{
  "num_hidden_layers": 9,
  "hidden_size": 128,
  "num_attention_heads": 4,
  "num_key_value_heads": 4,
  "head_dim": 32,
  "intermediate_size": 320,
  "vocab_size": 512,
  "hidden_act": "swiglu",
  "norm": "rmsnorm",
  "norm_place": "pre",
  "norm_eps": 1e-05,
  "positions": "rope",
  "rope_theta": 10000.0,
  "rope_fraction": 1.0,
  "qk_norm": true,
  "attn_scale": 0.177,
  "bias": "none",
  "tie_word_embeddings": false,
  "parallel_block": false,
  "init": "normal",
  "init_std_qkv": 0.0442,
  "init_std_o": 0.0104,
  "init_std_up": 0.0442,
  "init_std_down": 0.0104,
  "optimizer": "adamw",
  "learning_rate": 0.00308,
  "beta1": 0.95,
  "beta2": 0.99,
  "weight_decay": 0.069,
  "lr_head": 0.0069,
  "max_grad_norm": 1.0,
  "warmup_steps": 583,
  "schedule": "wsd",
  "decay_fraction": 0.738,
  "decay_shape": "linear",
  "final_lr_fraction": 0.0,
  "batch_tokens": [8192, 16384, 32768],
  "max_seq_len": 256,
  "doc_mask": true,
  "train_tokens": 106700000,
  "max_steps": 5924,
  "dataset": "wikipedia_en"
}
Each number is 128 + 32 x the weight over its row's rms, rounded and kept within 0 to 255. Layers, rows and columns count from 0. Numbers have three digits each. The size before them is the row's rms in percent of the matrix's.

# k: layer 3 attention key, 128x128, rms 0.187, rows 69-93, columns 0-127
# q: layer 3 attention query, 128x128, rms 0.201, rows 70-93, columns 0-127
k69 087:141117088107141035140155101096111116117130142121053129130146129078117134105107148124131092125116087102136096142121050085120143126141150128169095119139143111173116109189086125123125104143130108139175142100091048143119140136114093143079077118110132063116158153195136057189068121083148092096096079143118151129114120101108109129137139078073049160107131149137167144110107079085185159126180
q70 082:183189132148198124108130185105144131145149136145099155121121081160138093167126095163111152120195075112156104099105139088100071170148143119124157158149095110092161163180145194102139178107120106181116123134085121135124130050104182101133149101133111077079126119096153103113118085107112104172152123070147149119163130143190121156166140142112161122160071161184133100075088108120071066137138
k70 094:156142159130158085117180104156105103138161144106124178114157132115151189123137145114066081144161132143181086176111114128145137139084106175155177127171108119115200131115139104116197099076088133109103160159114116129160082132149150119186115159152156138129119086150185142173142126115138129078133137099135180106155090167122153098153152208063171088142054150177089118113092192152149078127123
q71 076:096104135203112146140122066092147106161131135164131100140138123091091122148109133109129140146067113145080148088142129210116116144112068122122096132109104158127095124113142074076125065146087149188170097127195174153194117121109154098121097055105173131173174123134117162205151162144130085092089149134166072188100120119164111130165155182130107145158158170111115158174108155136134125151111
k71 083:131153099115143160164190177166142133093101130092166180120180168194112114187105093060164149181076120145133138082139136121113131146129143138119145137107109147108141128093144140090118154152125092073144133095135120163164117138180162063128200136086169126110151106132137180077160116124203147123093117180098070130140168147081141165120144111181156175110160103134152128167169047131101160158134
q72 085:082113136082087103085144079181173110117129106152152170120078144084223113091155137152154123086079124108078168143106146137138126111141122122113118132179153104135136081117121115212114133127093097131162110101050182148100110085200097156108178165063070093154121124134111126118126112120106126092117178123185111139096147142115145137119179139160169218121133117077156161115171125124113122128119
k72 088:099122134174051156117087156109101185128102152136145056151162146170083105135104115112124167132148142099089144094159188087064124152140083062172116137129129146058093099167146107156074185154158126162115125202145143106062127165134145156193109115159169129153089181102108120080154128099139120165128127198136125106082099138127056111137121147135084123146163123130159107125155109145135134087153
q73 087:180165098133162112148133173084122120119124154125172128079143078125152095167171116154119111109160134124121117141125125121106046148121136129115086150166100090107184140196176174149130193133063098153067151146102098139134144123147153106125118148107122122080102125129181128117175055076069128153143095099123145150128088100142092194139170155150159113106126136136144094113162099081051033124099
k73 108:147171161116141101178159090153131144125145148092141137117128138126174192182110109149093109171164138193147126168099164145163118150113118208092136083150103099103149147103152104151184107112095175122063126147171130101118104136152138078113158152155106145154153146137173171158197107153146110112130151067109160098189111127134153080170086201069163070104083118193113154093104121105137088121141
q74 078:149069166076104139141167090150105091117139117140164114099088178077142173072109134128112052106117156110060159126165116124128184097081180137104120077128094099150134120117106090153124084136128163131178182062146133101076123185183122160148157175157106141167139122160115126135124140154145113116095163173139046134103165098079174108122130107107102191110152075102144157119137156168178141139115
k74 079:089096138108131138148126101109150175124157082163123080124128101112135079116108126132143136145186109095084139139121076111087130147157159135120110116087165139140137118130116108147089153130180044131165114102090087185097150101193101124089096074095117118103122076153077068102119107153088143142110135170130101185065155121154149143120144028141089212142178103128177137102180121108145176107165
q75 091:143159060098116126167072100139117129087143152145134101104158100156075104113103116126134122174187149169157084122095087126132127137166205123081157118097154106110183136097104172153185140168122112108060188034105108109106150152145156110119103133122132098059146141137152136107152082153176157204151098137081154122144172112102152148082159114134119091107125117175158111094124143121113136050167
k75 117:167153146139182097145166122099197123156122137063127110129104086087114160113127142121122066079062120129166078143148052122092146124107058155170135148152095089117123163188152145125156081117082183154138143166120090167139107153106088172134113102125079113108178110159163073166133096111144107075165146105092145131189104137154117116147072160047100117124125151132117158088077129127107094133145
q76 087:102128105119096181127052091109092118122112075092161142136163129098127165127089121108137156164081177126152120103097131145127148070148125062079121069108115096126082121092074194115089109103160088078204131114138174111169089110096106145081150113175152144159117058129101162137083137070167160118090150142130158183129153125133154150104153099176094127099158136139120118099084141131206159127153
k76 104:122118068118088138100091154119128131109102083158128113193125106124078053101135124115142101157126154035123179132100068100104112120170170124088112162063149154149090087081117132127086143180194086089147099110143094183125184077153140122113130137109150116130112096099125113075127160121113147150164123131136108082093151107118121173122125079142121152110186083124155183164179108117112208142161
q77 083:072112144113124134108121122132122158113113107152123111161162102141125142116121134105134124099111105138129149154187138210166081127132132194135085138183089028148081079092089084113132099168066096183148123090142136126167137126155075167115125180133104143172120110129108179110089122196086070081121105143188122148122134134149116120066185088157113191155087106084101162160178108124129137139126
k77 109:102107117093064118128107075131147127074109069148110141114122152136093059148114064174118158142134114084112176161070158129147126164165119059121096122101110091125113077084127215132095168159132092117120111097116098105118154097133115123081138153169178135151128121094080129083133157139126137142151135131134130117138156150104121223098127066097097206129104110115145081132185115137157180067164
q78 090:079172098123114084108087131155096117081166137115119114128114153137142128160146082141137101126182127166120140151104061120072122107140137111115183119122183173092179150106127169164234135161170149105107125115110099085075164168132092129077078156098081068078143167113092079108173133143154168150119107147084139090132174145090157125049185096130110094133115134151109116113141153150105153110174
k78 103:104210158158181118136124147132115126167151186110135117143137098145151181131154168105126110115135142200185045114142000125097145140116143151159161112136125125132156137149136147108182106110096167141140116162130078175111110122080110127145107069127106069093130134142164053147147127129171122135127133099111119155129134148192159101090121160107052082125109160150166130106083128169138104135133
q79 084:111184161137139185122129156145145187111170121105135166131136138193129130220121071158131102118114107156158150143100206111106110131097090094106083147148123114058106133136147171181100189096139160086076112171139071111122112119102161109125135165132155095129136090057079140124132134126132151149129076132143133120169126134096111169109135178183151128130158155150121091044040128123100106115103
k79 102:178154161118065163111169194136118130101149107085110117137133129142130133174144149146141161133106113126140135172114255079129123130094092106165128141168140076128103139106169115123116148079117181112115113175125153126111139089106178113135132136141114196191168129112144180110085107149120109099168154157133120096122107153099120093189080199116229096136140193135119098135143103110119102145086
q80 097:179151133163185113063167104108159082133120128123102110182064114082131075150131162161159154103102130089131107190084123119145090142171105160149129163119188123165091098051127130100123170139100113129097089168127137119051106092104177157145159128039118185154163138132110108148117132132097157149152141086109141131112165145133078112104147140114162103099029131129083145129110092117129118178105
k80 102:141174122164128157078115151164105118179152162181151151113085122105173202143134139138113112072140081200114100089145184086060113116136147124128117087172101138117161111150064179101144159097101103180134136203178130101115147165083128150152130100185149154141084132120135161127177128127121159109084165121141120130099095089074122173130148210142158072145175133136123153132095141123136092109082
q81 083:114076118133077146148160092159128077144080154112072168102109112058122161084143154112067114119157118080125122130154134099118106142159072154102086109157114171086129146156132123073111166171072091173133136158118115130134079139079133146095033066156126144123128168136088125165130125108127120090089169194106070148169105160098141095116104138150125106155207106134093087190100149122112116157150
k81 091:142102151144170150147125070142148097162117150110145126108170150135185141146122182155131222114083169106098112154075173127138121155079101126095093130179111121149091168153160156172132195083127107138120116149141118191093124157110124076162177077110170126100120150106134175128193119113162148171060113123140071091129117130123124201095130106172088093112159110140068158139139050117147154116141
q82 105:145120109101105152184125113095170063103092156138164096141173042173089107103112144088063148130087102182138127106147139132201158103161121121127125184091173108169127168136113148123124106107187091144124103110102134125144118135092105099085169112163093063125094162138126138132134179093153085192102175104132129156084102126148174138141114156104085117133111092135195156186102201119133098115087
k82 090:140101132114143162092161156133143134170091120096159065121081117186109072135127159092124098063107095147119104114152127107121073133098152141200101144038104126125119162112153129099089113137139114142092148182164111106079094137102133166080122173086165162164096152149134104069161089103172114131108085161128133106115126124101090160164114158091171116149137176127100065136163042177200127141112
q83 095:092076140112131162142153117098150128120093163125080164134101067125120119137065114109115184102109064119137130114155089125110166122110120113099070099133143127137130101094081149103096093120144105175167116120104130174107110085123107086119149053089110101083113054104136059175074107126114126142180176090136150078074080147152186216150127097133078119110197119118169145097122125141090128154133
k83 102:191093081138138139119174134138122128119085048134137150147123100188048060085127122110137143144142109101179150130096046103114100132109117136128200153141149112123155159084148083133132098208183078117092167068130171108107080138111113085171116145118148167082136114133126112121115118177180168137135128168146136092147180140115164091104160117152122099141081109138095154125156147197130120090152
q84 139:115145172153182140117126133106104123185106154114123110090107179086085133131159169125143088072142110090148098115122066177113138161145147173109137099124063173113128063191198085088114131087099038174141099115089103149162128121118097111126125118105113154121096088163148090186105129112150087140140119054146106145130163102201079124087122097141064131095104132110150104187101104133133101133121
k84 094:117160196139126152182108093117086148167071211155126100138200079131140140171047085102138127140178142155127142104106082170153159136094080143087118073112130125081122106110168138111136113162117161148148151065138107152089117145100101071155094115161157127090090100091061154121201133136126122115115167127140157157117113091152127109098178130120064135106111097115167179127161106185119108105126
q85 108:175096154132040111155163142091077135110087074119136168071152140113162124122139185127124166155162115226123064147075132091131142096152110129100097107097127134045178140127108183093101131123114103101153135143126093133055176146115109140113142144164055146115117112113096118056134147134131122100086162133190142130141136158112164153119119199109134132104114115161138107110136176089066123128105
k85 105:201139120085186161163164124150131157134098120131154129107087086101132104106084131160113066183111169152162159144131152157121110124100088108109104105136163059137138120117098149153184076125134129131098108071099140141120106171147143089115084102098135122126183121115148132086158112153063136167139126120174102120119084096152114100146042150060166105183119078128142154099111185055123093168192
q86 117:128080170153127155099135147120117080166155171164104135157090116113121132133092101138134136094137108040126151096154088125103171057141107156081170150136109222144128153119211108106135090136159159074156132099097111170094095128133139116182082089134105152089106146071132092166088088147185128161143085120051104111157103131127108108118075146100107111124153164159120115150102099154084121200132
k86 129:152134185142127137106118116176183078138102154053117065155100136108138149114134205105115177057119135124168090166127108072121121091108102161213146180148186117137113145125171106108123108157129124168157084182140117181108119154098141116161155113130102135113106143145139128140136134149153152103123154169114172168117122156142131090146120180089086039174109148135104159181092124190120150092071
q87 123:092145141173116112112128138218069151139114126185146153134165128144179102151102145141150077136140199121130168160124149155107073093102074135101121119159151084090101133196152161132167133143102178082105175105192175124140174144177198139133109164110145120156119125106174185094195112135148207079143121151143134123117152156093055085142145142151163092134143120116091133120133108138143163146131
k87 093:129214098102107082158115113176138129133152183064125156125053143056116169148143143137146151136100071089130072148094184125188151111194103118149107131088092106112102099141091127152132153150122119154119093071144142083145133083136098097044098106110103069174143145164128183176084094132122097085115096113090123165134130143118139129123086128107133127145114126144152115167123080077099188133155
q88 111:144161182121052128111157115149067170139165137158172170089090078086170139186137170097138150103148085159115140144121181140108142054079107175138141137156149124133165138127125216115166131154089134121140154144138161079148166138157159151086120156130141120138116086105114158097150128207173196097079135149109136159160126150092155122145146181102113136126109117155061105158110107129187125094073
k88 100:154201180127110129136143105132124170115168166138138108103064137066170157142074185096105129096081189151122138137132167126174120114110093134143106134171134108155154113100129146127168159161122177152146075187125100165116178107162152109120096163042072130131119133162187179084125073092106139154094115110120136107124108125128114094163087149125125113114157179153135170136127040083160063123111
q89 123:192127109186189144126130110141151120143096121117097110099105069119105134077139063081120179104107118083116138108122062103115142100118143075101120127087069144101134134154150110156105126129152097183171136050042152159113107136140116116116076074098126172105089117100121097114079068099154102114139092135093086106128119052137138159162067095081099159096132149145152121175097092128085120103122
k89 101:107157119108167122136171101137167107177083110180151174139138055084094073111061088169133117138136163145090162123150094176063139109143110131112159186177137130106132101130133133180157132136093148066088147091122148186138131152150105150159206123111129102090140123094157109148115118119046116105145170164136134142100169133136164146119163133111141094141131087081189124073139213158086123138096
q90 091:164185113149107110092139116128159168095096114092135153099110138130137112134105136123120097060149199197123132098147153091198110134081164167172063098145097117133137166132112165135093131081085111145067150162130091070097117141149113168103097186096135088113140157137116159133103110084100139093148115194135218166213147142130154166092113129167107097118162100080150156107141150124120138076149
k90 089:109104206126099132135060114070138142113143116147066118159126124067135177074103137131106137151094144112166099129120155166176146141121118111111116135140111197159130131102120078129121115099143142170148122156094164137137173132172093075135136139154178103128105129192134141123212117093122092172052181080134125113118027109132154182167055115133126130145098154175136157161114151138173107117164
q91 111:063086099111137142172106141099160118134090099157086134117108097097126102068135116092130154099114120068178158156155111184185183102114139121132163123165066118218145108153132113134142096135110106148092111141094142102160156087155091109113135127094090149114092059133124097147050144157112074126177148088150111139149125167181124193122189103160117147159092132080148176141140121193114105078135
k91 121:121175125159129176139144157158125139085121164134157075100133111157133080157175147149101089103155159141113160155180091110119106133138133144102193142126139135106129159112224162150143133204138148186138081139207131131081134084160161111142124207159121099097137142127124106106182111173166168161178108132095127079130198128117123130090164107114105127130123128127078131132185056198169146123116
q92 131:104121113081114186187160155119131114081157093162149167114140085101156141092110167102118122134121138126078139127162140093144137069140082154122144181118179123153137100091108146123157083137172199079144131095141123107137162093155162102152192127140151181125147086178110163107176203172134195119151159134085121144094070152091188104156143189131146067145112121128096158115168168113145073149097
k92 095:136153074161110143101176143133131067109104132122100119148095149176137102155202146186161174131125148169125124083122203112115103147156163207193112151113147102145117130105105185157119146128139161094143095182175074131098148108131181158065179109123091105145129136130188138124083025125165138143153151122099128125114177125118195142152149126128130082110199119143099119108129100137159103150121
q93 100:103156131080095114141122117115148140091145080104152118154073107121132105144142098093141153165179188110099164105101183090136136153140167076173118123120187166175129090134108155164128170128152146092133104141160105089104130118125179142089150194138087091130160144186045162105150161132116114123118187170128106154135099155048158120115131151144167141221157113182105154062181160118134141127164
k93 115:127080159134117137111170172129151091128196096107089098137094158142155166156226129125136110089058147084174082139156155118156128146115161106176079146093116143178145180180140091147100133078130128174167095219140095166108139076157152113146090137161126122184156147141156141111155122128107177099125077122130087094098104079116143125147136119140141109159129199154081125150125080100177118149108